Part of a small language model's weights: 21 layers, a variant of Adam for these matrices.
Each number is 128 + 24 x the weight over its row's rms, rounded and kept within 0 to 255. Layers, rows and columns count from 0. The size above them is the row's rms in percent of the matrix's.

# layer 3 attention key, 192x192, rms 0.0579, rows 8-25, columns 0-191
size [ 97 103 100  79  90  97  93  78  96  85 102  89  88  88  96  90  98  75]
[[108 160 116 116 130 179 139 121 146  68  82 138  87 138 128 102 158 102 129 144 147 104 109  71 137 113 143 174 130 117  93  92 137 137 168 149 175 122 101 125 137 106 159 108 103 141  90 164  87 115  99 110 148 113 125 111 114 179  99  93 117 144 167 136 106 158 142  71  94 101 125 118 122 104 126 162 139 131 170 116 135 126 136 106 149 166 111 139  92 119 124 101 116 131 113 177  96 120 113 139 138 136 104 123 148 131  98 122 143 143 162 165 113 129 137 152 150 132 140 118 146 136 123 157 153 111 113 141 102 139 112 115  74  87  86 108 130  86 120 171 145 117 138 131 145 122 116 128 137 141 132 136 139 137 176 116 121 139 113 137 137 100 128 131 130 103 167 102 139 142 123 147 147 137 126 164 119 192  89 164 106 123 113 100 157 159 143 116 135  86 139 114]
 [160 117 140  80 140  89 115 123  93 109 117 128 128  92 121 145 106 172 132 118 164 156 145 129 122 131 106 105 126 156 136 144 114 167 104 149 129 138 121 172 121 120 109 141 115  94 146 146 141 123 194 142 136  85 132 136 119  91 160 125 124 154  87 110 136  89 133 177 166 122 142 151 174 146 112 101 150 119 127 119 132 148 129 155 118 110 121 116 105 147 154 142 125 168 141 116 140 151 133 117 122 145 121 130 143 111 136 119 119 150 118 147 116 131 165 158 117 127 113 153 119 158 106 150  66 142 104 157 143 114 152 104 109 135 203 151 156 170 126  86 108 180 111 130 150 147 107 127 140 126 107 148 130 132  66 138 128  91 133 127 140 134 162 129 124 144 107 156  88 103  95  67 148 118 169 112 114  93 120 119 162 149 143 109 119  75  90 131 144 143 139 162]
 [155 118 126  44 166 112 144 136  97  90 151 140 148 107 111 155 108 154 138 132 162 146 151 112  97 135  99 139 139 167 142 119 125 144 127 149 169 141 135 161 120 142 110 127 113  99 138 152 148 133 179 147 136  76 141 110 120  96 140  87 135 152  91 100 122 124 145 129 159 104 116 123 164 124 119  89 121 113 144  99 105 138 128 143 109 106 109  99  96 139 154 138 141 171 138 135 136 133 161 110 113 143 116 109 141 133 106 118 137 152 128 163  93 132 177 133 117 126 121 131 114 134 112 139  59 151 120 160 136 126 141 114 112 112 173 152 142 145 132 103 114 156 119 125 161 138  75 119 142 147 110 141 137 156  88 133 144  96 154 100 145 137 171 125 134 141 110 141 103 139  86  56 140 111 142 137 112 113 113 164 127 151 142 128 132  62 104 114 145 159 156 188]
 [135 154 114  47 152 174 162 135 117  79 101 124 131 114 111 128 119 117 160 135 171 107 130  71 107 107 113 174 154 148 125  99 117 127 169 162 197 119 120 133 128 137 145 104 100 122  85 165 108 149 129 127 157  94 127 114  99 132 126  95 122 131 149 103  99 148 141  80 117  92 130 104 142 130  92 120 152 109 156 118 130 136 126 117 140 134 123 118  83 131 176 111 117 144 130 181 128 133 131 108 132 133 116 133 165 129  81 129 145 143 139 146 103 121 170 140 148 129 118 134 123 135  99 157 101 118 137 143 112 127 124 114  89  82 133 125 124 107 117 147 123 117 145 134 155  90  99 111 140 142 118 150 149 160 146 107 143 125 163  99 149 113 157 129 119 141 156 132 114 159 112  75 131 107  99 182 113 175 105 156 103 155 143 103 143 104 142  94 145 123 138 170]
 [119 111 139 206  90 145 111 136 180 177 117 123 127 152 169 121 143 114  64 149 115 120 121 127 148 149 159 117 131 113  95 143 109  93  90 116  81 117  92 117 124 145 137 153 149 142 119  96 121 124  95 147  93 186 125 136 127 145 104 133 138 116 126 166 154 119 105 153 104 120 105 141 109 111 145 166 102 126 116 134 153 126 137 123 133 145 145 160 175 118  92 127 130 106 135 107 126 104 105 147 138 111 120 100 109 130 154 136 123 110  99 121 173 142  72 145 111 122 166 130 127 102 131 110 181 136 127 117 135 126 139 149 148 165  77  98 110 104 130 140 142 127 100 121  91 104 169 130 116 121 151 110 119  80 147 161 113 157 112 162 122 113  84 110 144  96 119 123 150 110 164 176 123 133 118 108 118 146 141 119 151 110 145 139 136 162 141 140 100 104 127  59]
 [113 125 128 160  85 154 103  99 163 125  88 119 100 134 144  97 144 106 115 135 123 111  96 100 171 134 158 137  99 119  96 124 125 152 120 147  97 136 108 123 125 115 172  96 107 139  93 141  89  94 137 112 159 112 114 171 120 154 128 172 109 127 157 143 128 126 161 126 126 126 195 138 125 118 144 172 159 132 108 156 167 123 156  95 136 140  91 140 128 118 100 122 114 125 117 120 125 149 103 143 134 130 130 161 101 102 151 137 105 143 144 130 147 110  80 170 161 107 112 130 133 164 137 157 159 121  59  87 120 121 112  98  91 153 112 124 157 116 124 147 146 115 135 125 126 104 189 155 132 115 127 127 144 120 158 132 107 131  52 139 123 121 134 134 108 102 147 126 135 115 137 167 156 156 150 127 112 154  86 101 158 100 115 113 135 149 130 180 138 109 123  68]
 [ 95 152 127 194 117 147 127 127 131 153 103 112 112 155 136 117 146  96 122 133 108 111  94 129 150 112 149 131 124  80 101  88 135 102 156  94 116 124 117 109 167 108 114 137 144 145 132 113 101 114  71 106 121 193 128 136 139 163 110 127 132 104 171 134 137 133  96  92  93 143 119 128  85 137 135 153 115 140 121 121 140 125 138 108 133 139 168 167 145 137 121 125 102  93 113 145 124 106 122 148 139 111 131 138 118 144 132 132 118 109 145 109 138 123 105 113 130 142 155 118 151 110 143 113 208  73 157 125  99 125 109 159 142 126  71 122 105  98 123 157 147  99 140 137 105 118 157 141 120 107 162 120 138 117 178 114 108 158 118 148  99 114  77 132 122 127 151 104 153 145 153 198 108 145 105 141 152 155 152 139 102 118 100 128 131 186 161 131 117  89  93  85]
 [148 123 120  70 156 148 153 177  95  76 118 127 141 102 122 153 102 120 135 132 159 137 146  97  92 115 127 161 146 154 161 146 119 110 143 131 180 111 125 134 119 142 116 139 116 139  95 130 139 185 114 134 127  98 105  89 102 109 114  93 139 143 131 128  87 131 127 119 144  93 115 112 126 139  97  93 132 127 184 124 134 140 126 151 132 118 127 114  86 118 174 123 120 141 137 141 141 127 110 113 128 141 129 115 171 131  75 113 155 129 110 120 113 129 182 132 118 132 122 108 122 103 108 129  88 150 144 156 153 106 154 115 118  92 170 139 118 119 131 129 105 138 136 131 170 104  77  91 130 174 117 145 120 137 132 113 146 127 178  76 146 133 171 123 136 131 133 132 115 147 127  65 119  88 107 143 119 132 144 137 124 139 165 121 130  91 140  44 143 135 136 186]
 [131 152 122  80 157 114 156 118  75  97 157 134 135  95  72 128 146 145 204 105 119 114 136 174 124 105 104 127 128 123 166 121 142 173 167 107 157 132 176 113 145 107 112 103 129 115 147 143 153 122 139  97 170 107 133 128 126 130 142 149 129 116 139  97  85 138 149  79 128 172 157 117 133 146 120  99 143 141 120 137 108 104 115 130 126 116 119 118 120 127 175 125 121 141 114 133 129 137 116 100 118 149 138 174 146 114 115 139 125 134 175 102  91 106 165 109 169 142  81 113 134 146 156 166  97  99 128 108 109 130  91 118 143  78 148 151 162 151 122 116 126 122 166 142 137 161 124 123 143 114 125 138 115 169 114  99 164 120 124 114 142 163 135 141 111 164 150 120 101 159 117 112 115 145 125 146 155  90 128 113  69 118  98 145  99 126 133 130 156 146  96 183]
 [113  90 119 184 124 114 121 107 135 189 177 128 124 122 113 122 132 152 126 118  59 118 129 201 146 143 146  93 129 121 162 154 126 131 126  92  82 139 150 104 140 113 105 112 147 136 184  95 168 142 119 120 123 132 136 151 158 103 141 183 129  98 142 146 126 128 127 145 142 183 144 123 110 125 143 119 139 148 111 165 121 100 106 138 128 119 128 108 168 109  81 144 173 108 112  97 129 134 118 135 119 124 137 163 120 125 172 128 107 120 138  86 141 126  84  93 162 137 110 106 107 133 176  97 123 131 147  84 143 141 118 138 186 161  93 113 120 147 137 112 118 122 141 103  97 150 150 139 126 114 145 102 126 108 137 130 122 138 116 126 121 161  95 127 141 142 135 124 137  97 136 159 119 150 138  75 132  90 166 108 100 103  89 173 103 155 128 148 120 128 112 131]
 [153 125 123 112 171 110 161 158  94 145 174 111 175 115 114 154  97 154 149 113 126 132 154 164  93 126  94 124 142 129 161 137 129 104 138 102 133 122 138 119 142 144  73 152 157 107 156 102 165 168 109 143 112 160 134 105 135  95 134 107 147 102 108 110 119 108  85 111 139 141  86 109 122 155 107  75 108 120 119 106 107 132 114 150 120 111 165 131 142 125 168 132 151 128 126 131 154 114 151 118 124  99 152 107 149 133 121 125 142  91 113 101 112 134 163  93 100 138 141 126 112  94 126 101 106 123 212 141 129 121 124 153 188 120 146 145 109 143 122 112 113 143 123 130 108 130  96 112 131 119 140 126 123 146 108 136 158 128 187 107 132 143 129 125 150 158 114 146 115 153 134  93 112  98  91 127 145  97 188 115 103 153 148 161 126 104 139  82 126 157 117 200]
 [122 103 124 174 103 117  99 119 131 163 156 103 147 106 131 149 124 132 137 124  98 124 109 158 139 139 145  96 113 140 168 154 126  79  97  95  86 135 135 117 107 143 134 111 134 149 117 126 122 146 130 134 110 163 101 195 138 122 140 184 111  95 162 143 105 119 126 157 140 145 176 125 112 178 116 146 144 121  90 178 166 121 118 162 125 128 134 141 136 126 117 143 120 110 142  80 144 128  91 128 148 111 183 162 123 106 149 117 114 101 109  83 165 133  98 139 152 129  99 109 114 125 127 123 103 127 105  62 167 143 140 130 157 179 146 126 134 157 146  96 129 136 135 147 104 119 170 133 122 100 141 103 119 102 125 134 141 131  95 123 129 148 114 133 126 124 111 149 134 105 169 149 157 128 122 104 131 101 154  45 129  91 145 148  81  97 116 135 115 134 104  96]
 [117  95 102 179 103 168 120 133 185 155 163 121 154 146 129 109 158 107 113 143  60  91 139 144 127 146 147 143 122 116 146 165 147  58 116 113 113 127 147  91 117 135 165 130 132 174 110 109 117 155  84 120 113 126 113 123 140 127 107 157 127 115 152 185 114 150 133 135 112 127 126 131  87 105 134 146 109 132 123 165 140  98 108 133 141 147  98 148 143  96  72 108 189  83 110 116 124 125  95 147 130 106 154 128 126 126 127 131 154  97 125 107 161 130  75 110 136 135 107  72 125 103 169  73 133 170 133  81 131 148 119 135 164 148  73 103 101 100 142 152 128 103 141 105 109 126 131 141 116 126 116 117 111  98 165 139 150 156 124 132 123 134 121 128 134  99 155 144 152 115 158 153 137 115 123 120 126 129 152 100 131 128 127 141 113 169 144 122 114 122 114 104]
 [145 137 108  69 169 115 141 134  64  69 131 116 133  87  91 136 111 158 180 104 135 137 142 140 123  96  91 123 123 139 173 120 134 178 162 116 159 125 160 142 143  99  92 112 120 118 152 152 143 134 157 103 163  95 124 132 116 106 149 141 123 140 134  94  94 111 141 107 159 138 157 123 145 146 104  96 164 134 138 129 125 114 122 148 112 112 114 126  99 131 164 138 128 162 113 133 135 137 118 108 117 156 131 157 147 106 116 128 119 144 156 119  99 105 193 134 165 149  85 131 134 148 126 154  67 113 119 127 125 136 116 103 125  89 176 159 164 170 126 115 120 150 156 135 163 160 103 117 135 130 122 144 122 173 102 118 145 109 137 113 132 160 165 152 112 165 146 135  98 137  96  84 134 132 155 138 134 105 131 121 109 134 113 115  98 113 116 114 167 140 115 188]
 [159 149 132  73 152  93 150 124  61 113 139 138 146  98  95 159 109 161 177 108 151 145 132 172 120 115 107 108 145 135 146 134 115 177 142 116 154 145 161 128 139 103  83 111 127  94 166 133 159 139 163 112 148 109 140 141 107 117 162 151 129 132 120  88 111 103 141 112 154 156 157 131 144 150 101  77 150 135 135 117 114 128 132 135 112  93 145 102 117 134 192 162 111 166 124 128 139 141 130 110 112 148 128 161 127 117 125 127 111 137 133 111  79 109 191 124 145 136  91 148 130 143 121 173  87 107 119 139 135 113 128 114 128 105 186 159 160 178 118 104  98 143 140 145 142 156 109 113 144 118 137 143 127 154  96 109 146 105 149 109 136 152 149 135 111 174 132 125 100 145 111 105 110 130 134 120 138  80 122 118 102 131 125 119  97 109 114 125 163 149 107 189]
 [140 160 122  80 158 117 159 117  72 109 160 132 144  96  62 131 131 147 204  98 128 122 138 160 127 103  90 128 128 134 169 112 144 165 174 117 156 135 164 123 149 120 104 102 127 119 143 142 135 129 148 102 163 130 136 132 126 121 153 148 124 109 146  86  84 116 135  73 136 168 164 111 136 156 103  95 149 130 129 125 108 113 105 125 117 118 134 122 114 134 175 134 126 155 116 141 136 124 139 101 119 136 140 169 143 123 117 130 124 126 170 114  89 115 187 105 164 146  86 120 138 144 135 165  99 100 139 116 100 118  98 122 134  81 157 152 158 154 124 124 113 125 172 149 133 149 111 132 148 109 126 135 128 174 112 101 154 121 134 110 128 148 133 152 111 161 145 121 103 161 108 111 116 133 117 162 148 111 134 117  79 130  97 137  94 115 128 131 149 147  94 194]
 [128 182 122 165 121 132 155 158 112 139  98 116 122 154 124 127 132  98 130 126 133 124 119 135 152 106 128 131 139  90 112  99 121 127 164 110 148 120 106 105 176  99  75 135 148 116 157 103 140 120  62 111 136 188 145 104 129 159 113 106 145 115 145 103 139 134 104  72 108 149  93 124  99 127 125 119 118 135 151  98 122 122 134  93 119 124 161 129 158 115 158 140 111 127 130 152 144 110 132 127 130 121 108 121 116 151 129 137 130 112 133 120 110 132 139 107 116 150 163 153 141  96 137 139 219  77 174 149  99 117 116 168 127 107  87 131 120 115 119 167 144 106 133 140 106 107 115 107 121 113 161 133 136 125 158 119 114 145 158 144 106 107  87 131 129 155 147  83 154 154 156 190  90 148  79 163 155 154 142 163  88 129 100 123 156 163 155 113 134 103  98 131]
 [106 120 118 134 175 135 140 135 112 127 141 168  87 144  96 136 103 127 125 118 109 113 117 156 117 128 109 147 121 108 134 130 130  93 165 107 161 129 130 127 164 142  85 148 179 152 166 116 137 138  91 116 144 156 141 145 101 132 134  62 157 127 157 118 123 113  87 110 157 104  93 117  96  99 122 111 104 141 184 119 115 122 105 165 124 124 168 129 108 138 144 139 147 113 106 149 122  63 175 134 128 163 108 111 199 129  98 130 138 110 115 118 132 132 154 112 137 166 136 123 124 109 135  94  82  97 156 150 149 155 134 125 157  88 106 119  91 141 133 133 116 131 101 116 139 168  97 118 144 161 186 127 127 115 173 151 132 133 163  92 125 141 109 127 131 149 146 119 131 125 105 138  94 126 129 104 135 103 151 168  89 132  92 122 122 150 139  69 137 108 121 161]]
# layer 3 attention query, 192x192, rms 0.0569, rows 9-26, columns 0-191
size [ 99  89  82  92  91  91  74  92  84  98  86  88  90  96  89 100  71  91]
[[105 139 141 143 125 126  91 136 136 115 132 116 110  83 122 149  84 127 102 163 152 138 164  94 188 118 136 112 138 161 175 118 109 132 140 126 117 138  72 141 134 123 123 129 116 134 122 135 138 110 188 103 144 102  86 157 153 109 137 169 111 127 114 113 124 158 138 166 130 127 186 121 139 133 160 114 146 135 141 168 162 135 135 144 116 126 149 150 101 112  98 144 127 110 110 124 108 122 141 142 163 153  81 111 137 101 129 113 144 126 117 102 143  66 125 111  90 121 104 112 137 155 158 121 105 126  94 145 145 109 164 144 106 106 182  99 140 119 143 103 154 113 178 149 122 137 151  96 101 142 105 147 107 112 114 185 124  92 120 176 105 148 132 155 121 130 112 151 144  95 141 130 167 134 141 122 100 175 150 103 108  78 132 136 140  86 139  90 167 134 141 100]
 [ 84  97 145 127 112 108 110  89 149 147 151 157 124  92  75 161 121 132 111 195 172 154 150  87 157 115 144 129 136 177 146 120 138  99 159 171 107 136  98 122 154 131 128 142 118 153 124 125 125 130 149 142 133 123  96 147 151 114 111 127 121 140  97 161 145 159  98 165 120 114 177 116 122 137 160 136 140 107 122 145 126 126 119 150 132 136 127 134 121 127 114 162 146 146 127 105 107 102 149  88 162 129  94 111 115 121 139 120 170 160 132 144 133  45 112  99 103  96 124  99 125 135 149 103 117 146 114 163 174 110 145 115 111 125 174 101 145 108 149 121 167 117 151 130 123 128 130 117 116 137 133 134 118 129 115 173 141  72 112 184  98 115 137 151 140 139 111 146 150 123 132 109 171 142 131 134 116 197 124 110  93  79  91 122 151  83 130 134 132 124 128 122]
 [117  68 142 134 130 116 130  64 172 154 118 138 124 100  78 185 148 117 111 152 150 147 129 112 134 145 125 139 127 158 123 111 149  71 165 194  93 140 128 133 157 122 102 131 136 154 118 109 132 129  90 163 122 122 114 136 130 139 115  96 127 164  88 207 135 149  64 168 126 112 124 138 130 138 110 142 115 103 101 131 121 125 113 132 118 144 113 127 115 149 116 144 156 148 131  99 133 122 148 105 155  92 137 116 138 115 169 119 178 160 112 162 144 106 130 122 119 115 134 108 106 116 200  90 100 141 143 151 154 126 121 117 111 143 153 144 133 110 116 141 140 136  74  93 112 107 112 149 142 151 149 130 145 137 121 159 144  94  89 159 129  81 113 125 163 113 131 160 146 129 127  96 153 119 116 139 116 172 110 100 126 116 122  98 126 115 147 123 117 130 101 144]
 [134 174 116 112 149 163 157 154 116 105 103  93 152 175 184 119 118 146 160 117  84  80 149 138  96 114 136 126 114  62 117 128 130 155  88 105 157 105 166 106 108 140 127 132 133  82 122 124 147 132 144  89 149 111 149 122 117 146 128 103 170 122 154  87 123 107 179  77  91 136 131 125 121 124  90 102  91 113 144 115 123 121 135 101 142  96 126 135 149 109 135  92 127 119 140 165 153 150 112 145 102 131 147 133 128 152 108 138  97 113 126  92 141 152 132 159 126 199  97 155 122 103  77 123 142 113 143 106 102 146 113 131 128 101  78 146 132 135 134 156 146 123 122 130 135 147 153 115 114 108 110 122 115 135 156  95 124 149 158  82 153 134 129 131 104 142 144 102 102 149 128 147 108 123 120 144 141  66 141 132 121 140 148 154 119 189 126 151 162 155 114 135]
 [171 140 130 133 144 146 106 115 168 109 108  76 128 119 146 108 145 112 125  96 124  91 142 146 148 144 113 115 117 107 116 138 113 155  97 113  80 144  80 136 126 122 103 121 128 119  93 126 135 103 151 127 141 115 153 112 147 176 179 134 115 131 191 126 131 108 153 133 137 106 133 162 111  99  99 103 131 134 181 155 154 125 143 135 112 145 118 130 124  87  91  87 139 155 126  86 131 192 118 181 128 110 124 142 121 128 129 159 126  80 132 122 160 175 153 152 105 135  88 134 114 116 160 143 139 130 124  90 126 114 146 132 110 115 115 153 123 145 132 122 150 154 140 115 136 120 155 163 124 158 125 125 125  97 118 148 144 155 119 105  99 126 122 156 125 135 105 134  91  54 149 114 134 110 160 123 123  63 132 100 159 134 155  99  75 122 112 125 169 180 128 110]
 [143 128 129 119 160 111 148 158  99 113 100 109 124 160 150 127 146 126 148  86 108 123  99 169  70 142 110 128  89  89 114 120 128 130 137  92 157 116 169 149 124 106 120 131 142 120 132 109 113 140  89 117 104 145 164 116  86 164 132 118 122 144 130 135 116  94  83  76 168 133  86 133 117 152  96 155 114 143  88 119 120 132 137 124 104 100 127 118 149 147 154 112 107 110 132 131 156 140 134 145  90 127 186 150 146 162 121 132  77 118 148 147 106 193 133 155 144 155 150 147 122 130 124 147 134 121 159 129  80 135 112 141 156 141  95 174 114 136  86 131  87 130  80 123 129 132  98 138 161 105 126  96 161 146 130  73 124 168 128  72 141 124 130 101 141 132 148 124 106 160 124 113 101 123 129 136 142  83 129 147 120 183 144 142 132 156 134 105  91 118 119 155]
 [111 108 120 137 109 135 127  91 135 155 122 171 151 115  82 174 136 118 119 168 167 141  98  95 152 124 143 120 140 158 123 136 150  74 141 197 138 127 172 122 139 133 118 130 117 174 150 120 116 127 105 156 128 114  99 135 149 104  86 101 129 141  55 171 130 158  93 168 121 122 120 137 181 138 118 143 110 119 110 124 131 147 106 109 149 149 113 144 118 163 126 157 151 116 143 133 123  72 140  81 157 128 130 132 126  94 160 101 170 178 115 141 135 101 146 101 149 125 123  95 150 103 158  89 101 110 133 144 139 124 121 107 118 135 153 116 132 112 127 125 128 121  98 127 120 117 141 115 147 134 157 155 131 135 141 100 120 104  89 174 154  91 115 129 166 105 134 121 167 161 108 131 125 124 106 125 113 194 115 103 125 105 125 105 159 151 156 148 120 102  91 149]
 [148 100 141 166 110  95 116 118 126 151 159 163  96  84  94 126 130  94  84 102 167 178  92 136 155 143 108 112 145 200 129 140 106  99 148 130 108 140 102 143 153 123 116 117 133 156 125 134 121 136 107 178  95 163 123 128 122 122 133 174  95 119 105 152 106 139  78 158 160 144 117 131 136 129 158 144 168 154 116 156 115 136 136 154 119 159 129 111 125 141 143 161 119 150 114  78 100  91 148 112 129 118 122 129 112 102 144 130 148 137 122 156 107 142 122 102 152  46 175 131 132 154 165 151 128 146 130 121 139 118 135 129 135 165 149 106 130 130 105 101  78 137 126 124 118 106  99 145 147 127 144 121 146 128  99 170 135 145  97 181 118 137 111 106 152  95 128 134 153 119 133 102 126 136 130  93 122 170 103 145 140 141 113 102 143  81 123 115  77  97 151 136]
 [166 142 103 125 120 127 140 187  76 149 159 149 110 119 182  55 132 117 132  83 109 135  95 146 118 107 140 143 153 127 125 150  99 148  92  76 153 122 149 105 124 135 173 124 139 123 129 184 137 118 141 130 125 142 156 129  99 118 144 171 132 110 151  90 132 113 176 109 130 155 132 109 132 111 170 115 174 174 151 124 101 118 162 132 123 126 114 107 151 110 146 130 119 114 101 113 113 117 102 134 114 141 127 137 143 108  76 143  93  97 145 123 104 159 131 130 157 100 154 135 141 143  98 177 135 106 124 103 136 145  99 141 160 179  95 115 137 128 120 117  82 121 132 137 145 143 128 118 115  97 120 122 124 106 120 105 141 176 156 100 150 172 123 106  79 126 125  94 130 119 131 161 113 142 125  90 138 108 101 149 166 157 127 139 114 121 115 135 106  94 176 128]
 [ 76 110 112 137 126 118 133 151  97 149 184 166 145 129 106 162 120 123 112 135 158 156 119 118 114 114 128 140 143 152 159 105 140  99 152 136 170 107 168 119 127 146 164 119 134 138 148 131 127 159 122 137  86 151  94 140 113  98  97 149 119 138  47 123 137 160 114 136 125 167 110  97 167 160 182 134 121 145  74 132 118 133 122 123 132 121 108 146 139 168 166 156 126  83 131 143 126  59 146 104 108 122 126 119 139 129 125 119 144 146 119 119  95 104 103 104 141 105 167 134 135 155 129 123 131 127 140 144 108 117 115 133 152 138 118 106 147 113 117 116  97 100 119 141 109 111  97  85 142 100 133 138 134 166 124 105 133 127 134 147 154 149 121  89 129 131 142 128 165 198 112 145 118 153  96 121 123 182 126 157  99 131 107 165 179 146 143 123  86  76 151 128]
 [128 162  95 117 111 181 153 170 115 104 136  88 141 121 142 106 103 133 109  82 115  97 138 127 155 116 131  99 157 133 167 142  97 155  97 102 136 138 138 108 126 121 155 131 126 136 127 167 151 132 163 134 169 106  94 124 121  81 139 155 120  98 152  72 117 138 185 112 139 146 122 147 165 100 145  83 153 163 152 138 164 114 145 110 101 142 100 139 116 122 119  95 159  91 123 162 121 113 135 177  84 112  92 143 121 111 110 115 114 108  98  79 104 165 167 128 162 125 127 136 117 161 120 155 137  88 116 103 128  97 115 130 132 102 103 115 125 155 133 139 130 122 175 159 135 143 141  91 119 121 161 156  93 115 141 118 155 163 169 106 142 163 114 107 110 126 147 145 140 122 105 156 122 135 133 111  98 113 108 122 176 131 166 153 128 142 131 117 161 119 173 114]
 [179 158 109 111 106 150 166 139 111 140 125 128 150 154 156  75 164 138 152  95  83 119 110 138 101 119 124 146 136 109  78 162 156 139  67 143 149 117 196 114 105 160 167 124 104 126 111 166 109 149 104 146 125 105 144 116 125 116 115 104 147 101 125 128 140 106 175 136 125 132 110 141 158  79 104 111 120 119 136  93 108 127 124  98 152 155 101 131 141 130 139  84 148 133 135 159 120 127  91 113 114 119 139 146 115 107 134 144 110 109 133 126 135 176 137 161 156 130 126 128 146 103  95 132 145 125 147  94 124 128  81  99 149 136  87 129 136 147 134 139 121 158  98  99 151 154 141 148 110 132 150 145 109 137 127  71 134 162 146 105 171 126 147 127  98 122 137 101 106 149 100 162  74 116 126 119 146 103 101 127 172 165 133 103 121 180 121 182 115 104 122 143]
 [155 102 136 169 106 105 105 125 130 142 153 153  95  79  99 140 131  97  79 125 169 184  95 119 167 138 125 110 143 192 127 140 114  93 158 139 105 146 101 159 158 119 120 122 113 177 123 117 101 133 121 164 102 147 112 138 135 128 122 168  79 130 101 149 115 137  83 176 158 131 115 132 151 124 157 141 175 167 111 150 124 143 131 157 126 167 139 127 110 131 122 166 124 129 104  98  90  88 144 111 155 130 115 131 117  91 145 122 142 140 130 153 122 117 122 111 150  72 162 121 140 140 169 143 116 123 123 134 135 107 143 131 128 142 172 108 135 131  96  87 101 139 124 141 119 110 106 138 141 138 153 132 139 113  84 165 128 122  90 191 120 137 101 121 152  91 128 136 154 105 118 109 137 137 141  89 114 184 115 125 139 134 112  96 138  86 120 113 105  88 142 126]
 [130  97 138 165 131 104 102 129 139 138 171 145 105  90  95 158 103  93  75 135 183 176 114 126 161 136 120 101 138 189 164 122 101  97 166 123 109 148  84 140 152 120 114 130 136 158 134 121 136 128 129 143 103 147 109 150 134 121 125 193 104 137 102 141 110 153  86 159 147 143 144 116 138 145 169 136 155 165 119 164 137 137 148 152 116 133 138 134 116 133 125 173 114 112 119  93 102  92 158 128 142 147 114 123 111 102 129 120 142 140 121 132 118 110 116  99 137  59 160 122 145 157 185 144 100 133 113 127 141 117 155 142 137 155 162  96 139 116 112  89  94 114 151 140 111 108 118 113 141 149 132 123 140 117  99 174 129 125  93 173 109 145 105 109 153 105 125 149 164 118 129 118 147 129 118  98 103 180 133 126 121 111 120 126 134  71 143  79 100 115 154 121]
 [129  91 141 159 120  88 116 121 138 153 163 142  95  76  85 145 129 111  80 106 166 175 103 131 147 142 108 107 147 200 152 132 104 110 168 141 104 141 107 153 157 117 119 126 138 161 124 124 121 144 110 171  88 162 108 132 134 121 123 163  89 123  95 147 115 148  73 155 162 138 113 116 138 138 152 139 167 159 102 154 130 128 132 150 112 160 127 112 117 142 139 162 131 132 115  74 118  86 152 119 134 119 120 131 121 103 144 116 148 150 122 151 103 136 121  97 153  58 167 118 117 153 183 143 116 145 117 127 142 115 133 134 137 161 156 117 122 119  98 105  92 138 128 143 116 102  98 139 139 129 143 119 145 117  87 169 130 131 108 174 112 137  95 103 154  94 125 146 154 117 121 100 135 146 134  96 115 170 113 148 132 136 115 117 138  78 133 110  83 103 149 127]
 [135 103 135 153 172  83 130 134 120 148 121 140 114 153 134 178 137 105 122 127 129 150 101 156  76 159 118 125  98 107 117 115 124  96 166 102 144 110 136 149 136 119 112 131 148 122 138  73 141 138  63 117  57 168 149 142  93 161 123 136 120 164 113 151 130 110  69 107 151 142  81 106 125 171 112 161 105 158  96 116  94 142 134 143 113 108 144 125 153 137 160 145 100 122 140 109 147 112 138 109 124 135 196 145 128 159 135 132  91 132 149 149 124 153 114 124 142 122 162 149 142 134 147 131 127 125 165 133 101 144 127 141 155 145 113 154 125 127  83 101  81 128  89 124  91 106 109 143 176 120 135  93 172 139 141  93 107 138 105 101 132 125 108 111 160 109 142 124 140 175 131 111 118 129 112 134 139 101 144 146  91 152 130 133 127 134 149 100  71 107 114 149]
 [137 128 134 111 141 136 175 127  77 117 109 137 129 145 132 116 127  99 148 130 160 145  60 136 113 106 137  95 107 128 116  96 160  81 130 125 168 152 180 122 134 109 141 183 139 159 136 146 113 153 140 114 154 128 152 130 113 142  94 106 145 135 102 143 112  98  54  94 145 133 152 100 116 137 135 167 135 150 102 119  95 101 132 150 123 131 143 122 148 166 138 161  96 119 136 111 119  90 154  81 117 130 112 137 131 126 113 122 131 175 147 185  76 122 125 156 160 142 159  84 156  92 149 148  90 130 111 149 140 108  77 126 150 167 144 142 157 109  95 151  97  93  90 104 137 156 111 130 125 112 123 125 137 121 134 115 143 125  91 143 140 102 129 110 147 128 132 110 125 184 121 137 105 136 115 124 153 168 122  98 144 144 141 128 172 136 139 142  93 103 115 155]
 [117 161 124  91 139 159 140 128 132 113  90 101 150 175 149 117 124 159 179 175  95  82 165 113 100 129 144 151 103  55 116 109 162 150 101 126 156 110 153 109 105 140 139 138 123  94 125 123 134 121 139  77 162  87 134 128 127 136 117  93 169 143 142 111 153 131 170 100  98 114 147 123 115 129  99 119  79  96 137 108 130 132 119 109 145 100 121 150 129 107 115  93 133 111 140 173 151 160 114 123 129 147 138 119 146 157 104 122 119 115 137 106 154  99 137 149 104 206  88 122 133 107  95  94 128 117 130 142 126 148 115 118 118  90 119 141 122 123 156 147 168 119 135 119 140 167 161 128 109 131 109 129 114 138 165  95 127  95 146  88 133 108 167 160 113 163 127 130 107 143 137 151 129 115 121 164 135  89 155 106 113 106 153 145 115 169 138 149 167 164 100 126]]